Part of a small language model's weights.
Architecture: LayerNorm before each block, learned positions, biases, tied embeddings.
Each number is 128 + 24 x the weight over the matrix's rms, rounded and kept within 0 to 255. Layers, rows and columns count from 0. Numbers have three digits each.

# layer 6 attention key, 256x256, rms 0.118, rows 201-255, columns 0-63
120134126124191080134140141096170148171155105143137130127125137120115134129165112114139115123091147113111138099124170119137110096166126128173137148128128128119111140136137112138109120104128113
118101130103136129160130101171107127133131137192105141132092123082161147151104132129118113160097111124082142140140163103103122128119098112151106121129121088084156148107129116120124169104118093
141118131099170129110143167128117119145166117091130161107129104143109113108154132118126110156105163155111118143118147141114132131137131074148145141113176135133146177148170098171179107076107110
134097098149118115135133185137127185158109140109093158109118074134125105066097089129122158133116130127161180115112127136142151136134132146156110129090100113094135157132164089131119144080118125
145142081154094164130162114118138181140175126132147095136177120086139139131143125137111130121131126132103148154131163114069110150184148147100137144133114062156106145138151124109123104097104151
108095083148159140094136149100097132095143117100151144097089151153121143095162117132127141169156092127105139102135146088118117114131126121128145111135143189109120113149111104156134099147152135
125092118152148143130147147158158086118093138088138138164109134146134150078138104127145149125163121116110147146081096112135126184094109156131129144144122132130127145078129111143147141117140144
118074169111097132123129161080097123090112111117108117114115089106097132150101145139112129115078148131081125120136159094129117172147159166068164127119110121141137123126106100115141131161087134
121178123127156116121109127131137126133118108113148118124123062193131103145084087089137150113127125152115123119119182163114130119105124110087147148115144115100126114108084116170137125104118168
128137133135069119111113171164171130166155097139101154115129094134105106123148096165099123161131145105140137151155100102158089140129171156122099122111124141142120103147122101155109115092178128
119141079109117124120132072112139138090175120130152100084113153137138167158111138158111130128124148120156164133122117136112084146099098132087156150144174162090103195113144128146142103167146100
112114121138100123120092148136137153165125144138126110126135130149159159125129157144143132113143118143125123129082142138145152118117133133126121142068125145167141159136107154171128135108123110
141177070156136121136188121087148140117174108148143142113094181139088147114094148153141188136094123128161127125109099136136128131107130119128123154129141141107119147133149094109096149177132126
137118152091141132142149124090163157113143092143153138201126130132144120179075123116139115118145112113144082122100150136177110125120112140122113121117091135102070141127150109127148109125149129
110142117117162163129173119152132127171100149142153130147117154137089128054136127117101142133137136137104154092092130098111118130087104124166139159125129120129115078083129142099084123071111127
174117101144105107142126117125144146133134155124149152152193157133141091101135118116130109085100163103164122123155137132116097085146143119126108090128121106093132115081116113139077156190146120
111133137172136151157145089153103126095103089132084121110177131122170124151120139114106103136146107137141130202105167181118135111113084124137136151150115177154168155123124098124128111124108152
123089119133139108117109119104106100109146130122128110123134130117118084115160113104125112106158103128110171131114157176108080123129137121096135142158108095100085081121119162151165140136166115
159159112144163148157133099072132125133174170104107132140099135131126177157147158146107184093114119101175116141128102147111148119133125134145132112111141107125198093108166101149125120109132111
134123135161094128127140132109133131140135121131120165110137133167128140170156113112123134128153150124139135105118154130121114116128131170135168138145113109127123133110102136150156123084110126
127142120129113159083115123128160146122134114130131095126126076133163155097151152118120163126117167118125120128139119159134142119134159136118138102136145109149121144111115095112169151101117118
141118139139121092090118113147142106140124120152096118216128137116135148111107109102107132127132148168147121103142131143117155149163102096130121150130136121129192093162119151160154138147132136
135139092156186101128099169147117132137141144144140100154101105157141146146150148085131136121126098173145142172116159124104148121096130106163124112089128127142115131137118107134141112122158107
116148139115103144143152121146148119129134130144140160121127170100094120162150131106146146104130105145145124131108107142101139105155116102077167093132120104128145092158145092099123150145184100
127102141159092125083113148146134113150098123110102124151117131145130137125119106134089142148131176132108132121191145146141148123143113112163105134156098124180141120127106111118095117152148149
160093124125102134143137104116098144095098126107124149165122142124114126134128140192104129147150144116099147168141116177151120110164140136108095098119133125137159134130128122125160150168124134
103102132137142121142110151123132131134138114112082101097175139070105126140121139130101124098102138140164102139129134141117099123147122148138118152114111107142115128101109122122140122123100131
164112150130106147141072150110100129119134170166098119134152079093154128153139158106111083173119120093165155144095128148152139114139165099138078132130123117137159097128122126139109113127142105
155119111102105129138126104125116145157135090154101126110158101109070147120133087130134114164100120174126170160121151129106098127116144147099105184134053169071113114166138138152130126137161117
133161131127121095131152140102162131142181135117118115160105138170090121141134098088116100124123159117117125126131121116092143075164154124111136094144123179092129146136069154162101115110147139
137135143151120120092096172087162112148121130113152132135111095103107146133138122154088124105109186140142121133102109137113136106112154107165143146126110126103142124120140116094126119162146116
178118099138088084078082117126161114098116105114105139127131141130192124158124127104081136116141082092065142140131074154144123130138068133144126110153154133095102130162183096130166137126117138
179108144114106135165114134098146128103130089115123135101156108114143124155093120134162093136098136141127144107121134193139109127108158119101151086179095140140108125140157109169154161104150111
094116122138110103137116108161169124131127146113168125180125131115137065170130123118130161145104129147084172137144155127172130137115096127140134134114116132152083123153167135120107180122104128
123132098145107164119139139138194167142132128110101137162137127129139158104108165181102119133105110135075133102130117117124156126144149078089169158126149110110164127103134133118167096116169112
137104160124131169136142159146120138124144136136170136117165109099159123142144140111126123112104117157133116148161154120110103128121167114131144104155150071129125155135107102145117136101108156
164141114088120146154143086132143149160112150139067120119144123113118108128132113133099108106114130125119142117188104160113119163131168113148148126103109120117111095076167159108122139130108108
120126105133147097114099103185122108110112115135141105135132153117130126146132067065136145117131111114133087143154160123142139105182154092138122146094112147102123145140120132135124124127126091
165121145151141122147146118184145124141146202122127137128151157052133106158090131113084134145083162132112108058130119114132104127109145110138112130142123130113138143122119127125125136123132129
112103154111137120164137099077152126119130115137133129095143155129136172137100150162123112125128161137139146153118124153128147095090167166148139135066110107116109147156111123106132102163089123
088130134150163149155137112121113127143156131129147104066118086122151088072165143150109102119129088150139154126114116120090127125205128133115123113191157103135106140128087089086118114111134132
116145126139113151128174113140142149101085130132142161158151146118132150139128147112133112120123152157118140123139158119066105113160125137121126101133118092145128161160134146129104085157096154
091180099136149128094153187136112126128106114164135094108119130126113148163094127187058132102156157154143165135091109128140143076139122097121125155099160150062144141184139103070126100179164154
145084147123094108159144083140138139116144090151084142098104143167147096143129129145140123115139184106115106138122121135112166118120105131149122100117120125148099148143175104128139101126106106
098095119159182144146109132131145179129120177141144117172104108125114140108101144157105150147155111148104156146171105122154107128108139112127125131175151128149164095102140136136111062127137128
136141199119122114125074134116100155089135151143109135117107116098148136072127116112122128187110160146135145129151149100119150145101100128101112089135100190141158094122149130138102175132144102
097157164110092149108151092128119114170088108090119129128118142180118130136169115146136140108137129157172152137119093079152117129170146131153123163104135177130147110101107135104152132170104082
153127077135118107127107145153108155137149093113109120113150128145126124147159133118093132148140097088135137115090131104144114156135145128115154101110077137121146129163171145185137129110112126
103077173123139138140106158137130155105120125091152127124160100185112079168151127166202115137117114098146138112136134108118121148115120144111108146119100158191117111096116112145149146159072151
147152124141081188119149170114105137111140125160111130122112098206147146128091131142132125123108109153155152104149102112094139119130181095106090137117134152137098141127132121128062073135163147
125148127144153119103157136110128159129126143101136073111101115088096159084145110117095146151129131126151110112101124124112136126116128150106135102110149157124142125185126105128116130159136113
083083175142137165155104154114146152107132160148125168131122099124102129141153124138091133160102139128130140161137150129145088138090156147117170080161139129135111147116137123159128120124099160
092142148167147154134136119121145152155128124127112079123158104168122138125132106133093148073145108129158097142096080080147126109147135160132144094125124116135119100122120160139107116081148108
122122126105139112114122117145137122133141123144149135126151136128118122142144124101101129134106109133113118102143120139120144125113121122117123139155128133152129111146076129083115100126102111
112123158112132063114108116169086142095106185133176163125105151139164134099123130115110131140133150128137109149108108112116140116097103085141150146151114135136102122089165130086119167138105133
# layer 6 attention query, 256x256, rms 0.114, rows 202-255, columns 0-63
130118100093144122144161092185104145166128131166105115136113159086124170136126168131159182156098107128114145127128139124090150095137142126130117116149104091105116142157125143100121075172144109
187123116124120142122122114155132072115130138112124144121151074143141143150179160127117133109132133138145157133139148143121129108156190128123095120096167128104094159084113100125174111135152071
109108169177108165160137164145124135138121084134170126139145150160122164145136098132133164108130143127097141153130057175142157159103133168133088115121130183115124099087119089138142187163150149
120108132111192196135157133121104143174138099149144103174127131164158150098130135065085132127077149130082136170153132147126128118121072162131096130136131163168129144118126128144150113140109136
099125081133152125115140102132127092133106116093158146123096112086082107140126161157093152149107122115139138141126124152137127122116122102151139086127160163160126144139101126154142131158156127
113129112160139145136146142094150133129111140121110164133146102120103117092142158186091091127103115121128115142109114106170141115171160128105115145096105130125176071076122123093198133140159080
119105191137123142153145143145098094101159090137166129144060131110114123150151127104146118086088121139185128097123129108095132149086110155119142106098146104153114167112120115126164138132132143
201163098125145086121157136148149110145119138115146082134171111118094065168140126112144133069153121080134171129134194152099106089130109147131140144095128118164130136105110121115156145115088137
160169136148105122134100111135112109136158097154150130077121071108127165129147122085125146138113139124073131167105148091145135116140103130118114151100095086136128164156123162180125155104119164
118071125131152101108090124138126106076097115119125121147084098136121146146155135127132153172146166110068142150116154142125065129116133104122118149139132129130096120115167165101128120123134139
103171086143123110166158157169108167131141118143145171113115146136166169117156121121143082173150124090116084153124132141146147157104126117146125096108163109079143154102112135152119151092137056
110081167167098108163136126108140102112104158131126108101129120163094169173151130114130193166084141145171119118130124123123186101105183100102134162111132152117126104104169119124127125103110084
077157167117113144133142110092131155107101139073169183137134137101137080164109076104146122120065130115167110152111118097152121123153062149167117091112089146113167147110130099127130156150171108
180097129154143115098143125143132099136153187150126150165125145122097116112115140155149153158123106127125147154137139114148108122122122134144135145133146102147139111127106158106111131101111171
170135147153157161115112155125167152113130068099097116115180136119071106146133098115084106105145107082135156188129120196140142091132102137124082103195129117109150143120134127098121197173119141
182106093117133123180154108179123109130064130165133138124139101148144074155111150133118163125155075128138092124151132154073169096125108156117112149128116128139112118193145110104140122106097141
071157091137146120151120077127131106087161103151132167138083164104145122149157102147137102102155123132107129110125186148150095130201107152117138126116110171122110120108142105129140096151126183
124106105101177063097080112129167108108134120174156142189141132137096154096141125111130171137077091110147108074112168167131152125099102133079126127147134099119117109081166121123095095085117111
074124118179158124123129146110098123147141096114107116117121142111127123146110117150155117126112141138131121127103141160130100129131123132135152142145134110110148094128121153136144111131158117
134121143166141096116151120133151154089180117113097135122093167095154150112107119119112098079127143170127119151089107105164087171155132115088106096056141120068180105149162114111122149181063193
120123106142072119102163150132128136115127122082120156140140158115112108159107121094116143115147138141144171099158118116121122115154142145133144136117114078112163145140150135124161151124126165
102142128125165162158103132174114102149104115157110128121113164083137125161139144087136160158179077114134099153110159133097116121128146141106086149101115128155128094112134172113143127137104117
153112090134167124095152170149127146169173142164111116135159117144133107141115112165121170110109138135136125163120083148087105093118131094115170122124146127116126124179163102136100092160208111
151102099147113112124173131129146151090133166126100110098129121106139128120139124128119152084130108117125158177152143104083107146151125156125098135136148158155165126128172129085121106120094153
096105104095131128162105100167144145114089134093146102120144107130139145056094130160091135104141148132117106131164109159123136165112122117132106139156126102141126125087144133120102142158142129
141115124105146148137140099088089118173135099111142107132153145157119133129128076098127134095133122137120166141143083140099130120118110119105085152148150129164098112133118146088175175140119125
154131140089157123099152137101150114153129133079101122093112125149131136171140131102179127161151141152134104135119125110126160138105121125109093140141098073189130093095118127150075143094106128
170134169121152129115100109096151147099117086145155136125142147139124165139134100082104116132179182104124127137134096112108126168128103157130095116173124140196136139128140147149125138120158106
146181154148096153138142137123119137150149114114114132152111116143126121158126113085059142135111144137113111119116159122084125128144178134117109139115152152135085175165124114120158164091087084
133110154119104131158121149142167106135138063134144082112092086164107133111128095112129117131175080104115113160100116124104141108105096115150106145157136108077150110131124092084131140152166143
147117075127125111091121106098138125155105135145140163124171159165144083095128127090171111098135143049131093175074102138148109072147122169131114120130121193098101107172144128101169097136137177
091148141094089125103166125114144125084151080114082123107157109102158101138125131102160105108139107132090126119140088167126164139136104136151130092149143157106108137104154086102160107095150127
177111187167158112127145102179118118141098165171160123092122115108144072134144120116150125117088150153135096100126128126161124127128130129127131107146116141080112110100176114139095127128126108
093099124156157115160143133145116055124155119086143163160123127162109146086052132127108116111144138145124109111156071133075184103111123113121159149123115149121166156136133114079142122126127184
168147134173150168106184130121116135113108132124147175107126093098137148168107109130079123130090148119137077114151124101118138173126105102112098159135109102094096097115151110149159163116100164
136142140121116114148186134121148145145147076120093084140177154142116105126120099067117075108158130142138155113111137155117141146165128122164127081148142176161143116115098150101116114153108149
157115033155123115078120135149094136118144106111155144162132143139124126133117077093123109141103087124128149162134175167145156126141125104121113112109099115113163122140150120090164116118136156
184134109144133117119125117138133151132118136113114147130135178108103138130127089162122153101093154098147109109143067155137134167158107117143165141128146113111111135141108090106147182100093173
127117142081109143116111156143117095144128107125140124092114130136147124149118095165107165157118121157152141112087088186095133142135097140124121142102099116092142176132123149110097112196107117
082126154150078122146109086068157135061097097135115120167135142147167142095142129124104101130111107161125109098129118172134177107174151131091146114141104123114113173144116070123120114138157145
168094135116143132103163128164155177185162117117169157137138081148143156137066132125104139155100142138101142163146114107101147167165089120124113148140183115176145166150158138128118084137108104
128142097142128155131064099163083112146125151148157092159140098101077160138110112147128131145098130133139145159152119167122082136134131111124098196124104150159097111142132139126144130134119121
159132132100154100167137157122080154138160125119111110123152151153136102122129179128156128139104104114075155093123086134121135153111142139128137122152168103114124148127123086141165136135111139
094153123147160124097140103153128176157119149102139126133113147077146155113139087166099137125098118109128126131172111057117148127100125122158152170133170102141145163098085109118137100135159106
120130130154114086126115115144094169094166121111155114106109097122128125169134105152120106108142149120147164119136138106121163202157173089145100121139117151150178118176153156083132163145166135
136154171139141123131131112141127153159134143134137135136109089141131156098091173138123183087117130162146110156076109157174150141138123141133089146104105168147106113116088134087131115122133118
114132093095132133178103118145119124115122152161132125121083125127173109138172194083152123119106079123098160109070132149121131131117113096131124132116113151132129102121128084153141147109146128
125117164148110120143124169157114128110122144127134103099169097201129124130131148150152108145129141104098120080119150098105148145137112150155134131115088177163125112133159152112165147115117117
189093163072133113131115145113077098170150139129138092097154097136132155131086151136157175144126117093173091124092144097118144103042164177133094181111135169179119120145122141115081123124137139
110089102164133125097144149115091118118119160124156113154075109078093096170064145128137139133141129150129159147115098145152169114125149120096118124090167142146116140105170117140129157164141106
107174179097110122105162114130128084137151142116157156063131115133102122122135120137130104133124100134136109112138167137148142136103117140139147120145169143171138129114121106107182114151135110
098130121124155126106130103147103134172081101103105109160117164143160123117155137135155107117150081110152169172136119125148167152136121145118130148126131077125118114140124149175108188102184082
072133067153136170139130088114102134154131140153140124141153117161106099144109148084109148112102152126141165119133163139153137107146137071195105143122117145110134145130119088122135109113144104
154152103145123120079084119094130124094126086181108179139120145169157124163184181136073153186128095116126117114145112146121114067091122128152119150141133148130137092119172116123142095092165121
# layer 6 attention value, 256x256, rms 0.1, rows 192-244, columns 0-63
114081121136164114109130109127157129153130130111128131153145148140097131161117143170159107117136110147107106088118106086131130108163107162120129119159123128132139152114126138087100165117145068
104122141105160128163125123150095099135196099128154179159119072165155123118166127145111162139139109149112149117137117133120126103110096117155078141104097113114093121097141097141162162096111115
145075137086131173136091120139101203129141078151145163148090098099140183095136145101150098168118134126113102116117098138155100129126128101140123135165123152124139112147119136144160144142180108
144149121125134135133126161126122142136163177172134109158122121098106129128110127151129105114173114123092176099186193081086097153108120140106103124152126149139091161150149163129116127143101118
132096110136107106121116149129156149111153149113131154117146124166142108144126122114116126117138146116108119142124083150101138164167112138104149163134169102134133151152147175119113094151159084
134104111116125140151136137159105135163124122141102157124149171092141150140105099157116163118130157104095134101121140120116119134166117101153118123144089142106128103186127155148086089154141084
161128145069123111140145135137125131102122149136143105147055143118104155096145166107126090133162126098105131132140104174090144124101127143135157166113098132142124110092154121125156131103160137
095144152127115163093116095179131114139115099096130134091091108148136136127120147132109155195159137139118119127152113132149134125086101106106121136132159146097083159125139165112140192150142120
118148146086122126125140086151101147137134092160149140137120110126149078103161126159116110192149122140155111153120134153107171115138156170112142112120142123131133111148134129169089139085131084
177134128135120124134146135129127096087130107126130103127157150119138125095100109119067110115121134153155139089133141139119122136137139113120161131110171152165117118116133174167107142099094171
140109097104118112092159141132140124149188131132103101137124144180153109098103115140120147151098107117108132116123093159143141149085098155146100127121141125115173106125139122143096138141078139
153154170157113168140103124096129138161133107115128103157115131119119105118116107116156087158108111114167142103144162151157121117136087117087183151096121113106129120121120160127109123104153148
144118156122166119130088150102130099069163091124157113139155101135124105137123082127115138149091107163124121142117115142150146145150143152103113111133141126156148112147082151138138130102128094
140127148109128121145118054175171128134133153131121165124138136106120120142105124153118109131135143118116092109127136124103107086100125126138158136121131118164142130119092143113177168099102113
124145144128162132166166112139112108106116111127145131102121162165132122153116118135131118165144098084133124127098159141112109111162077114161088095112144095141093116100172123153135139151118149
173153121104080134083127145169164132096142133142140109144113115131146113119095141126144116150180138137115111143163078101148147130128129113116117128108113120098082110141138103127128121082108131
127122118130137116166177107171148102151124109130126136130150106107121131142089123157128181146132091139104118129122089102093132113128088083124114118132123157133096100140179142159131162161071104
128131133102137109155112131135145091074124144156109102089145102134198093174128106123179161168129153122158159089104146099112120123141116117106081146148126157109146105121103194141132090109104163
127125118158154143095087091125142097101103120112165131099152144153119131130134111124109167121121172138157099129107154091074125111147154115125165154141147103134112148154142171148124119136146084
113111103111151104158118120134131115127119173127104189124091143159099084165180155124128116166119121123120168114142112113141110126102099113138145071160129112113121104102159115149131126131155144
092122132126146106130120131090130162137083183156144154118159122127105110131149104134142146116136093084103164101128125115140089082148124124128138130139115145098125109139125118131137114126091137
118104073131140135136106119094067131106168116153100170164094117164148115141104126128120143119081130103148125149161086109138102117107113169105144089107170124117102102100107155115167123142133121
149109094115139098138136181142137182121165092160143093128174137122108096156111143123153089095135102108139108119142084153161139102153159097113076123133139157134112144125108170083078111106080135
145131133113144158109132127160121122132125083105086113079132105141105122115162107144155144100137154118097125148114161109154102122123125148129066135201087106109129103122105085111122164125134132
140140134150121126124097110095178143124122140144094112078127113142124114148116122140157109144135127149157090076106110139131107093153164085154119171151108123147154138120141193152096119146176151
139155100155105115119118139177144122121144100124101168135125115136127129121149167099148199123132140160126141139139123125152097079174119166141129121146126172114178132122113175101140162122156153
131091114158152133100146153138087123153089090146108122159126139133194122135124139141096108138123147106110123100105176145095148172103157139176138140114141140136119107146101133134114129121117141
152108128132149125102148108141140101094115130140133122110124166128143140147133149132145149119107133132135108129138132146117119149107096144115119142114150142134119097134112155142136097155116160
109115126135112122164134090094123139126113128138110133150108108111122119080177132121157086099153160128117125119126113148115156133137127116141104116139122117119141153143144148120129132089109146
120141063139143126134158102087081148115135102099121108142154120115128104089137100147159194154151097105063148137079097141165101141146140132130080084174132130144132139182141122144130128091131120
151092130119089104170128097133108089155146146124174136136139165138127115127065089111188149113109132151136120156160105129086078125146145113116110132122157113119098097141077104058110128130130162
104146154118148137128083140124174106104143096085096157134125130129140117124120131083124132145086119140095127136126130146142107126137121134133153148103119153182121136128133139125060193149154126
128099125130102163103122113106125110080143151138108121116183108094111146082122112165160124134109134157123088144140124128130147150139148132145106130146158122137134124133159138073141137127087136
157094142152100149126154121137129153123131121099095145120140119123165121142127141129126109126158116145181117151100161092141145142109125129121168099152080101152139082117102134118126163145133126
182140133107115144111111128125119195093126119124129144129132131124189161139122123171126101099151124129128111142117128151113142094093100127138125167084136159141117116155083107117138111154143104
085145152125098116147122180132104160106118145082164160084138140161154137110188109134117153142165108134183118171136124071102117154106149154108144143139147152122137142156150141125117112156132126
073109094147155122145156104142090123116149157142160156094143163132145155106112133127102154102113116088124105138135156061161116168137114130115086126149141113125138112129150078103150115147139131
159169140139135132131112167120146152080114181139097136079137138143146084111151080090146122063100088187080122111086101129108123138124165147109120115124149107139147118116102133138137120108107158
133119168103159141153190157119120117163105139157097120135166076112132087132131139131154130156129127140139127152123197192129161114126132183110068100108128150157116132110100135129138156157126160
082149099146143133122150098159149162098137136163146107112108170093139163127123111110135117120140118106152158116099108117114101142146107108132119174111133102146099156140076153131156105121178131
142126130122098100138111157118128114152121105094089161114117165120089131142121141145130152125151113152136107120126115147120089133110085095114159094122157101160140136133122143161108136132097155
140145144145111098152076086149168130116101122136124141099189152140105121166151137103119089114142154107095153137121127105107192112099135091120105102151097119129132138132124151131108141074182127
154136118075153122110116109153118162125159082093126124098159130146116116148172092115144130142112082118119122137122114147109142117093121141139146104158118108135117089126106152160136103117126109
127141163113106095087164138119069098148100134134154143119096101111162125089113130159122145138112159143110158096098159129181113151149113088148117090148172118173126126154129125092129116109143122
097098090133143121105130100149104129099123102124060147107117140121148104090143106138141099111123123111144160130112135095164155120164135149096105097091140130154141089124155137139110136096096116
159130135142142181146115175141138151095098164129175133159100081116129064088137113107118097155158124130146151124090097133118159132197141150141104133156107158155091087110099099132124148156106093
123134156170136115123097092101137097112158128090146136115132121098166132155133173170094127155101129131124128113143136064113139142142127148106122126111128144135180117137124145165139146167156121
129157155107139110149136138137134134140125121147124159128101136115136120134116108149103143135098113133111154151110168089136112133116112130139126100146106114081144116122105124121090105111120099
109134104121151132151158160115145157115126152161138088117110160121143143102096137082134108151111108087089114120087132102095104147106160117092131135142108142138107128137100132129159134113115173
095143174097152150146110088128161138115106089135129146111096148125087094114106158130146121140106121161125081089106093106106178123124108123146131124098128142164148144137164108145113120101129157
065117140122116097122126133132114115108148191108157153106169108127155103156125149138107121113120170156157142087116165103094124145154153119162130114107144105146140137101070134107120135144146129
115097150113131114127141118132108132132143113142094120106080142117117126116144112129158087129130123097137134116138134127146145113090123104099139111138151095119108183102144120160128161098140113
116119144138130137155109119127153153117169122159126160126149119110133160135122102135132148114138146160139136116151114125123100093116152122103083114130117112182107140086134082097105137137109090
# layer 6 attention output (transposed), 256x256, rms 0.0782, rows 192-243, columns 0-63
131139128138098150159123143152096162094143098121144131126124140088117140098151111125086151132141158166134143121138151086159145175154143114096142106083137134098149136139156140151138120124140160
089128119134104099106121147167183098120108152128113125100133179112105148105117130131169083143148158151130101144093131165134110131134142144137155149124123130126142112128142152126123099139139108
128165113109116102140168120064115093191135146083133132112165150157135122110145139092117083087149160144081179100087124138128132152108108180165084079115127092106144113132164148109108125104050132
156134164122141160127147124131150141068136125145157155108154146144136086149140140111115136093101107148143135157110119176135144108108146110120160135168139104121139141054112131057168125151125148
141104149137180165119141097127089156122107131131152106153156149123161130109161136164138143153173108121151121121119156108140114080114127117120146131151089131133135138110146126117144167131143137
118104204144134145141111095095120117130143124130091137172152128162123161110168118111158108177156130160135147088130139139134110116115123136117096112124114113115120139104137146079152106088138147
099125153168151115146125118094108091142125110096115167099135150149138161145146103102173173100114138181120146114143120084177134122130092124166132114117132089109111187139113132113097157121100084
126078196160123108134100120130155116111097149114127160129153118105111115112166086126129079090091147082150149127096125122134088119113165136144134121120094157148121131129129126135104098149080147
106135117166140121122120149077193086114146102118129135145098090117122170138174120110124114116151147165095114080123153122157124151119142096112123149152098118119177175101150119121163096164106105
159113114127134131098153102156115142133109090100132146151130164087132114148135072094183157127127128120116119161119124132104164129084151168114160126112112121147113124152132133126166157152158099
120178127137120166163117140179137102113069146143160115160151092099118145114145106172134113140140165135096169134109152131124130175163155142147152123115127132169114138123125123164150135156155091
157105130105155132127154129151126157127152158127130164099163130140149149144140145133115146117136092115118149115145120118131123133117153139137123130176169161131118113133132120118137131110083130
146126100098113158132185131119123152139116097109117111087107153095175132186140124081156113143102115151113131112142142120127098134121143103131117109111158097116105102125126138112153137174136130
139146118143143151114126191116131098132158110112135123113102096123133112111094116167120175094165119099134109125111099091158145161132135159127115091122085172080123120117102079125119104140133188
128125102133125116114116145115146154131132185148127105124122075112139146133126121142129171115133134141100129128128111123137115151140138139174158130141151133131132138174104098157126162118115159
115137142097128105165134110099111108177153144117141099115120124116122122105133110116120110111143101066106132123117109135124136132133141149125137125113155145166179171093092145129159142149139091
154139141123125122140059152103127147132152122092143133131129075117144131114144133151182113136142153140154121141168138150185097164104152172136142175132125129116071116099144127143122166140116132
108133119122125077131129144105112133142106123111147149145133105130127113153153139104140085118158140123108122167102145162088101182131140141115140119144131145149116112135132089132123170133117135
098145104124108144107130116145096128093122106153071172151149140140146128129122114113126096137126073121125123142085128130171126126109112132170144118106107113170169113143137131131084148148132139
156140148155165130125097156157120147116140100153120107106160105170152176103113087125139077112164098150116125152148108101131103135117134087088103164123122113118148168139126147132117105130120102
120139155132123105140130125167122120125135137147115120147100132142121145142153124110129129132143161165129121157142088109119133129153129141127135141154142109134140144140160140115112132135127083
109099094138132122115101105150129117092076138130116119083151130108122145143135089153144100162145148131137132091155145102107109117140149114105117129139095142124134155142172105201060143124166112
100120156110083092115108076129123108135090124116169142095112098093119131140123117113125138093125092084124071107135158153119119094129153129135182136127105103109102108137124082155147128130163136
115145150100137146151111135125141137112128135149130088151089104114140184133174158111139085159127085132145148125104137118082098164118148133137166085085114122168139097119096145175101112128110105
115146110156115127154155078193145114088136149101143174154142073093138127067121122137086107125131097139124094111140135128113141117108121108133145120130116122131114155136107091107130185089075149
114136176092128149122133095125114152160139122162134143116149116154163126150122113130142139099139109114122093128124137116162168126123103158151109121099101119126093141131159124142152110145136101
180159086158100120133128116093112125123126128128139168126150113140132132154144088107130166158113145121151119163109138108125131117188120098138139115077088121129096105128155167100137148147162108
105138114207119132137131160139117159174102141133120102094142107112084130116112070093134115120124137109140140170110098138060159149151134113153117134143113136083102102166127072119111145126156095
149137130132129105095103127127108106154150157140130135144112105134099105201105134171098114144083119130160103132105129104132096112139160099203070137126176139133166159135143104142115176134086127
140127137141139142166127118131124144169146167158129102159133146148108133154105132120118086110115156150104095134116102126178143155148134127164156163055122130135129098103120128115094145107104141
129107136090140142136110149110110103142130148144110145100097093142106108136122150109119121140121134118118153136095142193168153116120137169157145133095103116069127112136144068145092139114159121
151161125098158148145120113158089132129123128157092127085124123143126182124158089123144138098163138120193097121097105134114144136112119093117113122156133135119126131115135140163145072154118073
101145117188157137132105120156101135181115141099153119132150156149110109157134124135099136162146102112146125158127122125143169111100113131107097149126084133130128092100146129141110086135128114
132190111099129126118089130158117112157153115136103150113107138147098116125097092142105162106152100158108113100147104159115136143140133099149125134101123122113133123114137167114142094119106156
126160088145111098141144160131125103113128141166137136136069129105097104105114133130133125137074182131115181099160168128139172154144085110148101102161149103141146110144126147135140098149127158
160133145144120131087125130162143095149155122133096131129130127107110065113093108124138105112108167161127122126122120142179108109095145112131127131117102127113198141103112130148075147089122098
179108154091125105104104150139168140146162136161127093147164129127112119114158136125115110152130149155100200141142114195140138099128129140101136154107143128160148098117138166150137152097096120
131146096119125161122168112134099112114147111135132140164142140097132151192088125153138189180102107148178120104147143134165142124118198080112133104136123156100130112122104125129086155101162078
091158153184127113062118124149114113116119122136148124115125193134128113162158085119085158148117097124109103164162154123131109122110147138152154157161107116113118120148133156135129104136126122
115118127101099132106123119115092108112104102120114105122144133139089104127105152126153130142133106136118160150149148124089125111122121154109156090126120153149142099117114116110160138166110096
160114123131118152126100123138159167150111111169142123135116105114112149131116136138164127096108167114109146134095106122132172124139135103130104166142115092085107155108041112126151158133117124
146128120110147147105174133117110149139111125114112151155101115109158109110114129113113140139121109153104128153154119139146076110141141121118106151135117117168164163153143104121171129168120156
108137070153139100175121137067110093155094143110105137131127154097134128130111159160135099093158118193125128142107139101180127136177140096135196158133160120121153122121168141094119137112158103
133140151143122165159116151131180098116148103133080127112134138146115101141121137128122109128149142141147110155194139124117122116102135165131109182091068143122084118137149170163135180166108125
134168126154109127127153124092130134139135145123183116124158124133132165175120177147098144140102142167105137134162137121082121166138104101156106130176133144119137117126133105128149091117172163
151121157129128142168142099115132105138172091146095098137124173159099139187088119128148165099140102102060106110127149147154138125100094137158168127150143138115113166122118150130141102104144177
139087133108191144120177134158120172105137111148114142130137134115131126116114111162149098123115148120140130111142071157128128135149129128120128161172133093148139133146124095096143089125158138
187160150157107138151115109125114116115126114131092131119161118126120111131133131105135145175119105123160109123136119129129112163103133155126091120141134147120127138135135152115143157149120116
136153096159143114125104160106076111108168134145147103157132083140153106164171105110098157127172123126153148087150147130076167116147156114130164184109158141116106151090146126098104122150133123
105130121141100132106141165134113136163141135150120139109137109122131139100140135128130097083134144120156131095119118147107131148142122119172129135149131180157125135122108159149109169118122118
130108098151140150132132129108153110092106095122099113158123138165094152108132109158151110131131129112127071138133095140141146100106116124092158155103118149093125104103173118111149116100129117
149158130139132141152078134121155111129124120129157169170129151153128156101116116137087141152126111165115136118083124164113109113134139107127130139136077101105104134102141119099150136129102147